From a checkpoint of a small transformer trained on Wikipedia: capped logits.
Each number is 500 + 40 x the weight over the matrix's rms, rounded and kept within 0 to 999. Layers, rows and columns count from 0. Numbers have three digits each.

# layer 3 attention query, 256x256, rms 0.0738, rows 21-63,85-127,149-191,213-255, columns 192-255
495502498621491524424514488501481512490485547500478493512537593483515506562537415583486469477461499468509505536496529444549528460518445493468440481531476515467490537531552462533559503444505535
474561454520532479452467435498502516524525495487501506529551533525513477497471593540463534499558513521509518456508503540508529475496529459469501454478483497475463482516519498495431525475492512
498573499497506542543536486478552507538489479578545551475519489475527455453475539487519479501556486527466489497453479481444491513497485490468517500505509540530489539450565489479507567505453502
494474530469475552559496437500531474528444582500617537469495498451480491567497521516533473417440485462548482519454506505518510512487520533486513502466480463525514523514461493511488519489497524
472513564493482490426534503434484513425475534446548472472519539478454526576472485596530509591474492481492452460503591495541534523464466501564514472492409511538537463484517459434527488448509537
467476553529500548511435565504506510516548540487474482508464483493503492487509492520476471484418517517500479558532477467510513485480455511472465528526498485500524493428512454495507486520480538
431493534492504449461455451401461548525462492530491561514450495542555472513429479498501517504508474481460546453521488493489488478457512532505524532517471503504459443417531513538493522524473510
524513527482522476492503537468443566400535502525522518485547416484496465525528479485498493525526502481422514419499460591525499489535452556517543470475497526494448463502522504500534466449449574
459470486496515529534454463513483515474490503488504516509484468486559522524541500517542485441466512506516498536510526479454499483511475489518495502491478507482489506499472469522477505506480515
486470552502516516592509563518537453432550519524541488494453438427469497401571442526506505521550477520479456511475503489501522515489501514483511495484487526521516496443537546492529446534484504
507461499471539490505449482477464533479484537493447451541505454450467487500493458517437466502498512489452538524534511517482476453499473541539477535517525473483471485536534470554489447484495514
577569411397400594520444574683456455563600433454542491502459443487455481585492501527491613433556574499542544508549583624569492551461577441421592499420476350500581515610496537495486480548532461
609545391451468592419507564486517487483465465491487474494582493477467422507649510525521495401411616487496566575460482613501490556471457485443476455517514467494550528510588450546508493448549489
521489598440508419514439529523401473586576480497546495503426441553439556515389453517388560500678384499412501418610496465500488492496561518515539553440469474489367371544514567493480447537470558
538417561456545420462482486510410458497547528458563519559493474510461549533430422519455551508565447497407500376616420451559507534472557531519543572451513411451415342551548581509528410519509588
558444535485541468440487551503386490514578536461533462566523517547439573514438430487493555527606450493402503450584476419574513537484458486555534538493502425460451405569554572489528416465555585
521576610452445507602522460545531523518533470565495568452427397432490446445488569446494508530517527584493491603550489512456496448460504518443497493399577562552567557460508486490486564554443471
481515636461457506593481451561534545499525489555524544467487375421485438430448546469498550566514535611468498572499484487474484473466491487460530506401515559532550566515518455575437579525484484
456486524432466497528457405521475510556443525479459530504428474514540505453357544469465534466532546533475537536557522455477496490481518480528506507435497500507495470480434499548486503512525499
550509531467452487559518472543527477505496503511501509501457446500465486438476495428485522504538544567520493555478474526534442515508453527474501506471530542524540510518505509495467513549556492
514471502497514487473520531481481461512506522519448468509499538542479517483538503493476475487500498488499470487528507462505519516548460464513461482541523529487485470536477519437506459495522531
534504550475464503484536423539524544502462449540441548482461450495494505443487521423499520516565544563479537524538466504492484461535490495479474543490531508540556474502536477505514552507567459
484462471456479483539501447518476480493459521490536451468507467523529483501436485532509553441482517462508555495452520518488511542505529535522519467459474507501508539550395495593452477489446519
496485537554523482527484544506499498468543521464512498489509496489469519527565506510515476463472481507542484474479511440469507509483521469493513537500477487483514493492535490509516520463476517
439504575488393539488522452525565558505478453542527563474481432368500491401477544459524566541497525592520515523488478448436509450505507518452513486441524518572564507453542431568502575519490466
516504518514545483462492597480491447524555531465546522581479547518530568601552417510521447456471418403494482412504499456453562533473527534516468554530501443463478442484539548474563488486456580
488480500495495499504495536526540484494490510507480481513496505475461472458477513478450509493465516504481478531446491513460488526493506453477507512508533492501505535477522482547520494508472505
503513486507511575557479544542533569458638557510511516500490460466502492471600460471497478483417480499517548526553500501444516487542484521476510513464519509423465503511544471542497481486431526
477490543441494519479530500470482499566496528501522483508488480502478470514463527484515517549499444443475532510480564481446496483503524497567492469496451491521501462559455443512476513474500502
517487569518487552496508520516496479479514518527531511517506459480505526527531497507520483459462497490489506495472503482508530515524470520478487495478476497498521506500492479455509496486485514
465527514519503551463457483486481559520509516459505529526453437537525487524487480526491503491518502504463546516496492488508514448447446526499516514506478487528484458466476517531505501506461523
532496488487470504489557531544528514458506481557459484528516543441552523497509484471544495419421502492560533505465500538414510519599475497522467459494534496468454526522463480501555462477472473
449510471465508506477455516559473485564484528511511474542473513494506497482432455510467511446472520487497559553510504499501532526481503510530452510485524439514511500459452529530491465506517465
463469531476521539512451457539461522464538539456489521513487442492505518513507437546526455465459500485463525546535540480513529472414465552534515507490438477533500469488495481540494495481468523
486453486491565481499434561483522491572537536423524392488554518532526459487515569488408519597537482532450503531466472438547499447512476473503521460534473520472503522496546474531471491482553530
557405545499512471445488470484444503497472499464487494556498476512499514519496455462502516451481526491479509499489431531454562474480463587522524526536504490523554468525520519543531483411490534
439500521527478576500501513400468587534537505511462565488457448543507424496509490481527543563538456512437547475553497439475501479430497504540468571523504537495471464450583445533533508572471525
501524473476514446487525474508476536487490485508471488483507509495483507486478474508477507538525490511454505482519513529503510505496506489494532487511501478504463435514534533533534504492503501
510516510469512514478539452552484516419449503557556482541530507453555557543500406543555482443482506462488500553483550502553516570525437510492513484470498463554459480553411551493552482456491472
518490481508532467438468481527522537483441542467537498572481556464526544516522483517488508525411517471504510511457501488513508542500493508502482515480512466496513450497549531534541505463526508
474555541500459496509511600491535471481519521518500552486482525462482471462498517485575507524476505522523494504481494468450521530473475491494512534511516490473511515434480469491538495487427499
484499461456520489507500492479493510518494518472539448493501507519504497505488491490489550564546475490472521498505500512522498540513490514525496508481507540486457502496520491521501474511498495
510508487429502453492473506503535482551467495466537420502460528490564511510482520466410528525418489464478467578549487479454511499568459525591455508445546493487486564446478491514493497528513466
471510542479448473561505539499477462545503500565547491497459512600435511561465521465510497553516459583546458508443425474521546493489484499494543531505498472504463505525531499449503535502460531
551485590467472501437463527484512554582531519497494480470505527517523481472519531453471566516497523501534456486532456542492435447481441476503482495509511509501504423463463548566483542533491519
494508499476489470503489446513524421491556538551528519503492524440446515469530492580522504498494508494493525527509436401492496527524491498542485534473500495457570469530494445545499454488554528
530567510466499461549482464539521518512466488437405494496537471417558449429498504466423458469499531535462519482451614511531522461479474488478537542509421527518505481540527445490432484485502478
458448546509481517460615518441485472537509464511491530548489565512492526544504451510549557492476484465484512493415490502541556509521487422532514500507493480547399498451445513544511493513501551
488521474491531500567465512578444436478473503512489536448485494527487472491536447463431437420495450479474496426475492524505517509527537487463504529453451420471460469467468461498444512454414533
502514458555498475543435423538517510460496523485421514482507489447513505474477471505479537514514551504483536509511477497444485491491451514483538538464542482496526455478480475536449520494495499
487452514506481482473469519546529481507528523427476493442511491523396474434558434543482510408520553524521526463468420502509520502559455447482507547469489518541518448504493503498521466467507520
457511516527450518557449519515445488455554536516531501508498408545480511534555436479474496506556458520489475445509429517499524520489488514465434549484462502487500440520498465512499503497391561
450482401458542473530462488516517510475424478483425489443503507498518489475513444512449486526495516496473550525512505519494508525532516493467536508470499511573521518450527468476470549503448511
564500519511485501509508474454470495451544492468471580549491465515524446444461530498536489522470524491492465508454472498446485481484449534458583518451534535444513467530540505513508478474515519
507509483510455581503462523525450447508509521500512482487463480498541556466512485471479570483521501466500508440510478461536480464550523501462546500484500456513452467518453479497486517571484460
551532465461496506499498472531529466475507504578547476492534490499481546497492512460495489553520525521480523507429472528505479523495455493519523454485457446527507541477537493500477533489494505
526531476502477508496484535507456498528508499472522535534529486494514492530484501485484527419501500478488533485512510537499503483536468466496508489527478487501494442499477544470546458499496517
489478487504546500476542507517463513501496478436470517562505474514495479559476458558532517456544453490453557461570507468494522479498464486448498524534524496438460446550504506493535409500530522
499481428524494487518499557485497496478486534456486466560550522516492497509525499539505471449490507482515541493505469491534504547496449451486529511475441443500504498548499497409596461453533530
530533508482466546505478501515545504520489527511578483459480508479516464450557540476501507530451568529564509500484462558476458465477553510517518464442488467543578503445464511505526545507480474
518575537484473540521484502537518508508475477581564507463468518490508500423533518485465515511452513496520467512476477534463476464473513559517469477451505474530570536429472517540484579517498513
511510548467481458504502462513522576494459483562501525451476456472453487453508480457468523518561516556494479511526505515454495488453459534421479501467517496532543524459521457600466598534490467
463469452514510568476522528508489480476494489485449443525505522489503560543545478583537447489493506505490489442559508494489456518594584529508444529487469432488529464476517534477460470516509478
512468502522533500478572498578516488516482469415495455498529460555549484551491567496528512469512502522501507456528571520504536494520514431505503474523503532499439516552521468489480436497493479
471508465487506530495491581474416446492506489498514431513511560532500577560530474549482446501510424421458459388558527478507464517532558518534468528567445432445478502469498542396494438467485504
519525487421451507497556368565586583483461457430413520387458360448510439445498473415525586531496545580541578521550461596474481490458423513450471478414510537585526514506540468574450583566493502
496505519547504446454478499475496460484528497545508486486527537513443561495508533551488482527562467491460443507529470474490455526515528493471456485480456521457507499486470542501534521512496474
453532474417450567474538376569708624530370360491421508378430473416462405375506570525607634523431655570545600625504592594401479425523519472440553420376531548635630590499513460573449581574562428
503487501548566418527447504521447427531535527523487484547523471513535561552486491537419512456546425497416441461495521420548546549467489495455510539515502459493407449519524516481471460448462555
479452493464502454466553418533567501500454422429449512439448450467522486468503472459494563504536505500513567504512470563457488528462418504488533482411521514618481491475472489534425541508485498
518566467453515501537418488543491472522507508502501555510480442477489432490520558465415425454474483571481482501512468467447481482471508505470488550489500455456572488531553480511470481477459502
544504519521429544594457506465478494429579563525502550553498421429475504442501481526515516566581470506497415553566450443524499544423478575461458579479435500463536467572575479475486455541501518
490505513521524483564501574579407418478509532525553460456506465534546503521501448474446458447506441478466448455516489497558564513512495514443503527538476514434462487494496497498477470434400560
460476489537483505599433523557451504497523517468486521441493450528450495498523400471454493465561472505444505444543417510436512511504432535458442538442495508520506455525457478504474526467412512
536491532457494508472521530430485457532512524543583472550492522566501539517484600551595522522518491475486530537449505492512478490542482497534498492531517500494448551494481535502537512527491529
520447537548486531468523540461468553464514475490516454511496472578523510541500493478625494544527522477503518509460472521505483500495479548503509446483499515501494495567444548479527534513495498
466513468529525496586454522563451511450454505490434525490505386502453485462551383417439484444560474545476523426532459484483496514468483538439465553457476457526527413514490460518466490466419521
507488533451528429492474465499479512503542543515535521516524520478532485460492541511391503530500478548507470494545469507546452507472497477523467469512461504445559460460497487508470520547522492
485475493570534505491520531560496484492486533426477460493521501536486468474464434582486487410426537457559459434493513534598541523507552459427554533547488487462451512495479551431517432455525516
471476509554495524528501518499476460425522526525548514586479526480443504533511511547552525530492473501490491543495514410470521548522529484543483508501544531462558493504505512532593470434516500
515484492520463518519471462468523547474511518465458558518512490483459506455506470514505534501543525537516517528537448509493477503453481493512469557470498485494516447540498520495524499532560509
542515459477499471592455515502526584459449471512423525452459454476487506463537434526516467493552518499485508504484477531489474499512487573447430580449486513558496498488486444523480515530424527
478462528508496471440516507515517469552446514477472469481511507524496475585505453464501516416420512504525565491427494502488549487518495426475520484538550493540483460492440540496532543499511489
400469480423475527558521533457505486525508464459525484518439475446483479517520482610504496486513483469514532501531508440442579571488531482481507458471488473495522549441531487536498483444487489
501463517491479492488505490428527557489494478472454477545521493445491489488550484546535539528563519499464573555480494459468451508473466502546496537451552516538543506507495494541560495527544486
481447529484490490432553504496489472498543469491521510496511484478528512529495565472517512565470526499507478528436444515521496490487468448541536470534517512486468510433484505517517542571486513
466500548552523570511521500596548520427441504439450599524428503482599434501502456496510486475421512511553529544509511486531437499551510470517513455502554566487511550498562486510495521463475564
499504483446515470523451458478520521494496464517468552492485477538490469558412470547435477475495546478480528480530508551460583512462467510438470565429444505513528497523562486514500532515485524
456517413520499451533430515489485493567540522506524495470539520501523517430499539469449460562558479520451540484454452531469517511481523489515491543466477452538503471405477480483533508537504522
414377568486423527481496467528483481451533508495540506522424496520563486543463549482524565522500482540574494524504462477482553525450483591538483409504481495444486546495552484545461598490476515
401470456471470523553549519483536495449467437480526456518487464453570431448389438567516465449510495473511533561468540488512498532480505398422463446476508474526488546518526485448558538445514442
449522523495473523461547558518468490482578526511503475492468443492547528526524528453562540569506429505553477519518489501475519495485552525467497472506454463480491496483533525451518529449475500
515522510486496460540462509443519491508490539485468500516429499470498534493505529481502513621515518477474462502528504502464551467511464535581482563492401485522498524390577481523480531498504514
493476474461538415582446456460467526551518480520562509493519526514429513488457474557436462516539510421428476453444522585469494513467504453525480618459507419503463471506411526556542478528464510
442517541460490541517505526505493460440546490481555477510497497486560485558519561502547484540474516510529459488502518519473564559502505528540507442488447536460486570519503495486455500520504488
506567450571515544509498517518482523607541512502518468490647494499404515466544530497531497457548512490456455528524519421488456552501491533526509542486515515532432391589509579497502469536513470
490509510479446492481446552505478500523486535509402479501464501508393568480481491547474476458546520459484495519452494479573537497492481488496469542484488441537465391508503519521424499485494465
469479533523494522479546477527455492487469509463514535491456508541505497519481487526497491491475495520526508503531465495502531498497509564424525495460478533541449514482568445456499505526479526
481496537549538519465481528538489484477505511451516526474418504523495471536533522497458512568520482500468523499462520481538487499468558532483521533465428506528458448502610511472464528526504525
482481519511494501551519478529512535496506505479435516437492448471457498530465459487493513436526508498533463519561469474487519508501532551441504530469512517509481511517509467525509454530463515
502483574453500483551504476494499519589544512446497539486473451459443557474443421510446514484538485486554484493583466462557526486428501545426507601473467534506485482486495497548510477539477471
456493542468451445547524496483478515495513505492490499447502474475438529479429492477487501502551508468535468507576483490509524487446461518472489541488459504517500474504520501544528511528487494
515544530511523573467527470534510520477517500513511483483535485499547426479579534460513519508446530511477519510454493549431485489536514517542445445535528482521528565527515501520440516527504531
549556525487485640465564468553530557472535460516516501459503447510578376444581561406573551533471543530509536537439471555436463482551530493522462423516532485532541559480507471566466523529471505
456575509480448588524493464524556573480508492533520523455477481465507410458494547464529549515461591475508525572496464567432492485490537539506508385424485487552580568471523461547514570576528477
488521455483460561518551461502585584451512488523502529410505394517484419391474548432509552525511549585457516558541453535525461465474493539438448466425495536547546524516538473510463536601522508
455491519521423449533509467516561486471535489484450514461540430492409588449455510503535516496532525533568462578553460440518529463479468535468577555411489526502495445522492485497545508498518445
506582480409436514485520453509542598467442475534471607413457452541367467438464471494495534533578557536479476571521461574489428440468514579438504526426477512592568548500498475545546554508514471
526461574516540475515499478502496464494498514484587466532489535460576465530522500523499493421495539471477536463469554481441528458562489487579470458536531497475501522554446467558457486527498539
520483476507582490527467572534262433528525573495564444553573550567529523609600441558447462440485372428437439353504502462471491591552464482561515501581486471427421410519444547477482406469434577
444565516477419516466595462509484531451476506509534573496417446449553479485502497473533569615518509574534489499524437516443511467483502580535518447521480492524547482424501467541515527546452487
520399473549600444521482620502316390528601619474566479593537527558503499615532481510474467509509354399468491349537492471595476595502471481559486567580500429376406469531504533396478387473457618
458463503480432515503481482447551491542496510468482459471480503463421484494461515465440510470522524468495538524478507467492484507560497408533488518429524519586483508495466440478410504508521421
490500538499552552411491561529440529489546587489445553463517497518513454558511516447535541597500462500528565455584506516506495470483501564567452546507552465494498430488556568533452446524410622
530539538525483548541480523504556488554513467439453489512482522445515548447517527525543480479493500557529483573486470451508504506508478590464538441513476494434486549470496515529477512509515440
450501525503462548504548530548428457463548513518570494529515513504570502552539485519543507500504438507484457469484486488497508557506485531529507464548494481428500489503477507523535494488455505
493536526477544507587474538493480489497514496491517492494497540508492536531499516537501450529494475454459489439501489530450561536505499527564492534510469461495475511464490496487537510458528514
488463526501502527445585437536514474405444475492476502503514516516643414519502455478539529491482498578485558475520514517509424530592509451527504462503548600487496513454458460529476489480491492
496517511471526527499452529492503498548438533518432479507487464502403498493443506505478476443471529468475554520517531451517471532506495491443481534423530512538491491474497498534469508491540522
505534525518505503491466551533424477514545524519532490494498470506503557548492530498562528533533475470539450485523500535474536526478490552521500485515478469482459452537489535477520509507473508
484476516542543464570479483491537565593588460447504436494518453470488489494529546480471470500472465520471472615510417505461535546394513540498490598458536429448523532506513585570522522504503443
544480497510500492503533443514444480497495559537521458469502550535508561493583470560483538496530485467478457459500479543489509502549553535586543482547534495433468473538458564577555531505463522
537579460493476507534526577495532466527537509477423498510494467470544496464496515512568482595490499484492498460506510462460531492531510494451470567536440492509511482423486485448514473522563453
558510479502538472523449473455507533559464501487465488478488514506438533485494480496450501498516525445488514485512513497500497457485474512502492538457497498528496501516501514502516527502494477
472546505535467534480523470514543515495451470459496494524541499483525506443468469451541507409522526531528538451496544460564422483527478477483500500501551517509451488484490509523530485471490499
532531475486521486526479493496484529528483509517470518530494505484458479502472487528425479486487481386458551506524508538484438497533485421557492560440525535572470468479515489502512454512533523
478519484503501553455557536486502430428486547521509556458527523505517492466499530476596515575560474510491529465451499484471531499530548474513509402518476508483531482498504436434455455488507517
518514410502502433558480504451565511557494469471484481509528516485466463449402472516483456450483509473462587529494537500512509482498520424453442538484513516574518514497457475497505480510580419
419475450506461492570437515464557512551504442443474385452499479460440482438496578493381432455510469497474457591444465525494490572481540370475528540440523520542548552493488487486498489517528399
484506541603516513484496505508482499521504556454496479535498539474497460492481464595460469468497516469518488536477542452566462461452449478533498512544483538458505524570537493530543469462505554
518543470495564423546480471537525484506525479464543582502542487556496531476455498521429493547485508474497445476521403537528561498472494540475552543441443536460407551588508436480503523482474570
453593439464435541535508470477510574533444479502486502433499484520504464419483485454428519493543453578515584474490527518358551526458484498507472533487496485573542486481509558498505594517446472
482452565477453563546515396550516508549508532516622490521447496548518495575509579495566490498466476526546477510462427482488489543588536530434494492484494479515524530510452501500493585525527458
426488558542495549551554520462518517484541525479546511494542520500491454492473442585461513457497506479511519489543496505598533470462487498483495512503484533521485463603531464473541512505493513
483450538483433549467483476518469495488532515498506469496461498510532476568485536520518532501557505560504477502492501502501519500533496509481477462531504490487500428453518536457462562533477534
476425538464487483486510429427465562515462540509419520554393571549506500530490521488508498529556446514430517469498494468430493485459430490520444540505414469490446413442465515562487524553506484
514569491452547503554445540516464573495467438485512469510561420545571437452473506480462475483544539500453518470573481597421529495502506608548473591487492501488434461508507494520488465525504567
479434505504511513474461457560466511483528507481497463543497528493557504559524503553563489476468494512470483515471495475448504518578485489510483447495473508401478531479448478531518477488503539
475473497459478476510541495478521477487554457535536522456480482444455470480526483506521497512546508515528445486458567510520523546471527514548488451430492488570544471467524513447517502532446452
460474550477479473543472538494487517509535533539472462507493498520436512521448534525434442556535509476475521514527491483518466431437457492511473503489498476507532472443522509526425555555515523
543499531477420529404461556538497513561541417514504530486479471449515448510512444453458492473532531463553481437559517512492529538459553480472494457451493428447523513566563518485493508494489425
537531486500447539407551476491525488453456459509477531494511502444491438548594566467508482501413533465515523522445488544501482584492477476473525416515469446451549572489514513447503465461529452
477482543454495461563454533547424496543583497499520504510441454512451606467461430538435527441628437535459497434613477475440502467441495561515498568435528453467419364495555540583467487536462530
502471511478547438521478485520404487521589533469527495567494494526413567532414390540422505463584442544451547427605464436526518494453490568504465606485508429473443378511511558570489481477494573
479484504496544489497487518524422504510587515494523462532477445538429595491434423502439530507660439523387540468569497428515519501438451565526473584509513449507434379553549548527474466527483559
499603598479466521515578482519561508506529489518521549421479467443556455509549615401516542580444535549527472621502462538424477477518546548475460370464532587519584577430526421484506598573476470
499555586480429556486584405530538522509531467525551537415473421447512436500495508374511588571523537621521537593512474538464500477486504551493450457485536550531541537500523432526451593563481444
409533459441403526497469460534523523514493494522455545504415465508445516479459507524476484458529569587465535546520551498434476439488467547492460475426534525530539496463463428580491568585504469
470516469495435557546506446539557556518515453504476505433444390476471460417441502423509538529557530627576538581510467535492458477471472561499503489466538470559578485535564485492443538553507462
512493452488529435461469522470469453516508501494482535486524491516466524476530425505452505425563472494497515456543527480504603479484469471512496506485567514499494405550491507504516465447479543
472517496494440539518502459524555549474463455497473566441434436457454467401472523474479545592559520560522554532527475543474504493461543550509488496437496500542589478501538489541479550493484479
538506470483549509503477484524536494552497472490483459523567491517563482494480530524559473385473558480477503495491526485491488515537483525475485516499507500484451550564476416552513461536542511
519521511501474478464489490488474479513533542486470431489526522500485509531580469533504538432468448480524460445487541462448493482541521475526511486543483504458473524467566535507529483472447531
424494590455384554418546407477528504455488482514503535461392413458456432531535502486512608528548489603506518479516482516438525440512496550429508455504520549510531475433527461591497527543419430
545505543503589458525447573523456455585551612489551461597469526542536536586571468533521494450510437435464527415495472455508479529532485448494489559511531468426489486472514523462517484451504597
469486486506472471514484533498558486537510491498504483442520481469432500451427491493425474443557556514491498523507526507483492481487477438469480496466531491577539500512489441508493513520534462
474478537484504512478461520523526541468572539479515467454476474525534434501532555465525529558497513508519493479507483495423467495548494507526519485511484494443491530455551514492442518552472515
479520539470509534525487444508455554574456517493488424536430573497492512508493499464500520554554437499457571448497564431417501476515486502552407467520456448536511486446401529600441525498495453
495503536505487566498485475514448468490520509527537467521477478523539495572575517547565529450491480533509505477504515517473540547567529518526486481511497516450500502483499496466468503465472547
524493506479497533491495486501460517521469507486435474495472540551502487516465494529508494458512487501478510471496533480463474517489467512551464541481449465504492456480495498506519498488487559
522542462554561501495487544516515491471511529498494460526517503488615485450507473512552539428420536500505540521502488503430488504565546497506507444518513519456492570501486449494509440507496523
436506488518560491541465559535507454512542524550556471532471511468519482478447515579506467469422533466488507536494465501527461520494507484492452460425519442496570503470486484466495491529546488
496416547481517545464491471558454525465556488507509452509487478513551468541492548538565478478530493520484481505500535488511482521533479532506470513507451464494444456505495538475487515557494520
543550491446524491463526492508528475541512459496548411446535523513519488535511497447426520583549476513495477507570493519486564441449477534555508453535532541507503537478531562551503564493504489
545525527462510524467459476544463497486444488516448471513469478512484473480540505509507532518583504538509483475522498540454500483528544557500488512488494482496538456474554524508459466453492532
504450484495458527483569477370444552512463513494373526504435567538510457514496451447515529491505468514483581484499526445417497481476494504526398523562493498494457450484477483546520489529501487
539510489483552443515471525515482520518502479473486475513510524502483528458469506480449471558552501480455465507538539506523466470464451493510504546440462471536480446511479527514484480519525495
525482513518543529512539480507478491472506477544558449583564521431583516487446509532570470413490512480481505495451568441575487583515460516453510509451502489521490469534402536469526474478537476
468535483514521462508523487493555509477521556509564481535507492490550450478471485568442521463447501442497509534509459521496482516483475484506525564426554513515506483527523499494572521500536533
475502518533450518519492543522520486452479536501490500443506518501441478470509470510514546522552511575530497503461524477431463488517512495487502476573506481480538508504509474498520516481436510
518504465494522484594551530428516535516474440463520461512539527506533498439432465485437458489495504501443539516535491502490486507507457497518496561475495499578495506528427464482492482545556453
438572556454465453531505530515522492527493496506563413424473483472491508503491469510376507503504487504469478554523472522513517478470459467551494481447529530571534513455467499502530558505481448
# layer 3 attention key, 64x256, rms 0.0682, rows 21-62, columns 192-255
543514476461450493513470508485456486395494441582508502550474453469505569434544557459512497530561482533497489532506471511547484504496480504575464526527517495484419535512585534533511509462482461
464463514471493473427490521476532519552502512474554527531409531525482551598494510479543491446481518504514525512473506504468474499485446510463490518517538562521556531418487469473561526488513514
485515494533528484510509549506519423452498479465470482490531489488460395506473574472485459401486521531502517493487516506466523535516553509436432477514481537508535501374533430470461431546463494
523509522490511479484548542484446510461503453445486494511472548520475439555470414516499538519483497450531453492517535451443524513472533464456472513555495505542547510525512516497572462504485495
568509511458530530481501447525459493410449486470519511551499555474548489500462560486500505510547488490510481479480467488560448421490485459532484466513514467517496563581485538476525498503459538
564530504499503534478520554519503501449505461452514521488462450478494486526483474526524509525439486525579488578505452478436504488485547591485491470463464448476495513501503534550518482510422470
520485505470555448488536548455540492489470464501506560475519501514403496510489456516491491511495559471469481501496552469536516437511522511452554531470543538505527496554523483444545438461455522
478535539499467528488448451431549464499480526382520508531459495521480481553482527462484457401426515528559548583476488466476494487511469552465483535524517517475527580444529530450489538473460494
506540557497525568501565544517508496459488485555537507506471482465577493533529431522491506482426480472508530458490448489463420444505494603535491550496503472542474537465473466544490516519453475
528507455501471490531511492518429544560514491431526519468558501491500450485541478524479545587484512399546485573511505526576520530495549514504580511491520578503526514533454534496436493466531530
537567487465452567499488523479452495520519455468517572533513391503505471483501495533520501429489543516547477510486433514501503475519487490454512542486503462464475539507498532466538464513485499
448531487506475561473577547566483511407455514498459533524496486479496439521532516443583571551526538455490577531517519617462419527487530497418486487469576505550595467508450460520524617528514499
443506437509521534526581502523521511495464529474448569468572510529509420505484484475522526508491571502522534512538470569430466470483522517469526516457564555578549477501459471500495500559534538
558485543460416498480487516548451521435554480569522510535499440493538554523545463537517500525481406464561462452496556439552549486496499476502504502500467492508511582533519505504539516436493489
538496530496444475503468509516465459501569540543570425585445471489570607448509486496466498480541423500535480473494523441524535507485474477535429524534501462438467514547499528478529500476448520
531511513489485479501461530560427476461511522547593453557453479459537574503538462500461495470483352438536492456490532458537486505484491531500519574545466478490474550514536479516499478419460496
449480441493539551482522481467535563544464510477437522485533493489487408450490521468530495515506584537534526516452490550437489496560502502506496505463475487521577464432478490476508517565569486
464497428498572541461554502477570567489442449472449481460487552504522400447478541466530521490510612564517542544468482534456475528587542463477461447472506516550576492439477482459545526560557461
534455466483524505464528483477543624494465465516496490568540534529514461494510529490491505535503529471537517509501500506508453480496504402569533491507542522549491553527538511502495542455572492
485519482577475535487588464435537529478498604467486502486525552495663479468458526361512515508482552473561516531506499570490487472526514481522486470511501511485518485483404562482535533593550524
470485523531477483458503524538491506528529509528562512539472467507533522525487446436485494487455385492511472491505504529537483523482506458494527534480464518503482551446522454505536496447466471
484547508525432545506569422457590460508548595545481551429493553490557500443459528456569490444435663525515401526430470598522485515534476483477497431486536525476464471472443547480499531662511566
489451533413532490516462485451510608528417404442507452553502478521440475551513487503437499510567486517537645447563540441477477501442492466523528524461499478606524567530610426513485527354602427
445554516516455446512442623503474437432454485519550533483489418515466474495461462478447400401482403521519541482451460518514531553459486554494507505517422486464509440404497424549497493465373484
488486497457500454465499494460594537451447418442485407428421503486437415379472521567502546563501585557532514522533581467506508456486544503441488487545522551535573546498551483549434517497542462
430505458540524399566433564561349500488441525462464545569508481483531496576505455515429416429514382520495457413483503484531568577487487539451522566537391490413497464433461474505549425414331549
533509451472529543478424523434480556496472431394537440533534540498500408487458559530477493523515498473505535512529519458530531555510512471528567504570489542475505526511504516474466466436536480
534513486502436534496487515512473510504528459466440529547539419450508496496546523474509523429471487551526503592485439529426533528490514562535469600513493528508513523463533498524517462524534445
482527525583592564509504526577494468515516500556485474511518472539546502484493454537533440433394533526495416476414442441532452451576522464472492554483476481465471445431361567499563443569504573
484540553516454527526545533525505474531524511538481524485435452481516519502516450514482486477470479535565466522471450503494463495496505544496509499445492506505486489457466497542553538507426477
499539545453507497462540526494527481475484449509512515517495455488529478553482458483485474439435533482549522501465422489463451455528516581479519518459481464512511506418488493519466497517441458
512534509483460555526478504489494531529492568593506448542502490471592560416507566497442491513538474476487510442447494515485424487499508452520430547523485479498449486451468460506521488503574473
566535521502453504522556485482449557544507490544542518576463436514534477474493518448527509551497493444490472465446473569520447484512468513578529488467497428504476522474489452540459488493505527
513543562491479487502544529504452529501477446497505557513476463471486456573481447504511545436486519511526493556531447466482460446504492596428471499433497472525521522474523517528460507442448475
509556501505503520478409465518544513500536515459584465557504437523441474509501542478513475490386483570484520649421472444497534557545475486537522541473462429455527511452479516477481484587456517
506559530446430493548455515454476495555515543469480494492492491507460527485502523538458443453540557508570520491543501503542552531502540533421499506493532473432441476482493524484506522511474480
494526460518559600549535493569547504413498517506490582445556482509497520477527479494540511494466523521525478521490448448496422457533542519506495471444520499525496472519460469506558440548433515
476430511510550465500488501498506498587528473490532503545512542534467519514495510513518490457527547533455516520532516464534543480540454486485496548476518550482509495518498539453434505489510519
491453542466483479510523514529432491539461494545530494539419539501509500503528472513508479508558495443466496427467548496567438453542534415475487540467514519523522521517541519499468527454524518
547500522487381472537489490464464544472509416451516545584503471443489527496490553424510510491498513523508519528476535419515495508516450469463461522571499508451465591474534500423456468460486443
502461476512608524478532520493491553475455496458483431475477516477535443432493509554507496466550494481523528487502471499522506546531595561538495521506496554511490471499545502506501506508549495
512495516546538560527500433526517517488457509485500505532543522481541496481512494474498540485508508509461535504550532431520459472527494422491476492501537503530524503506454468473472461491545506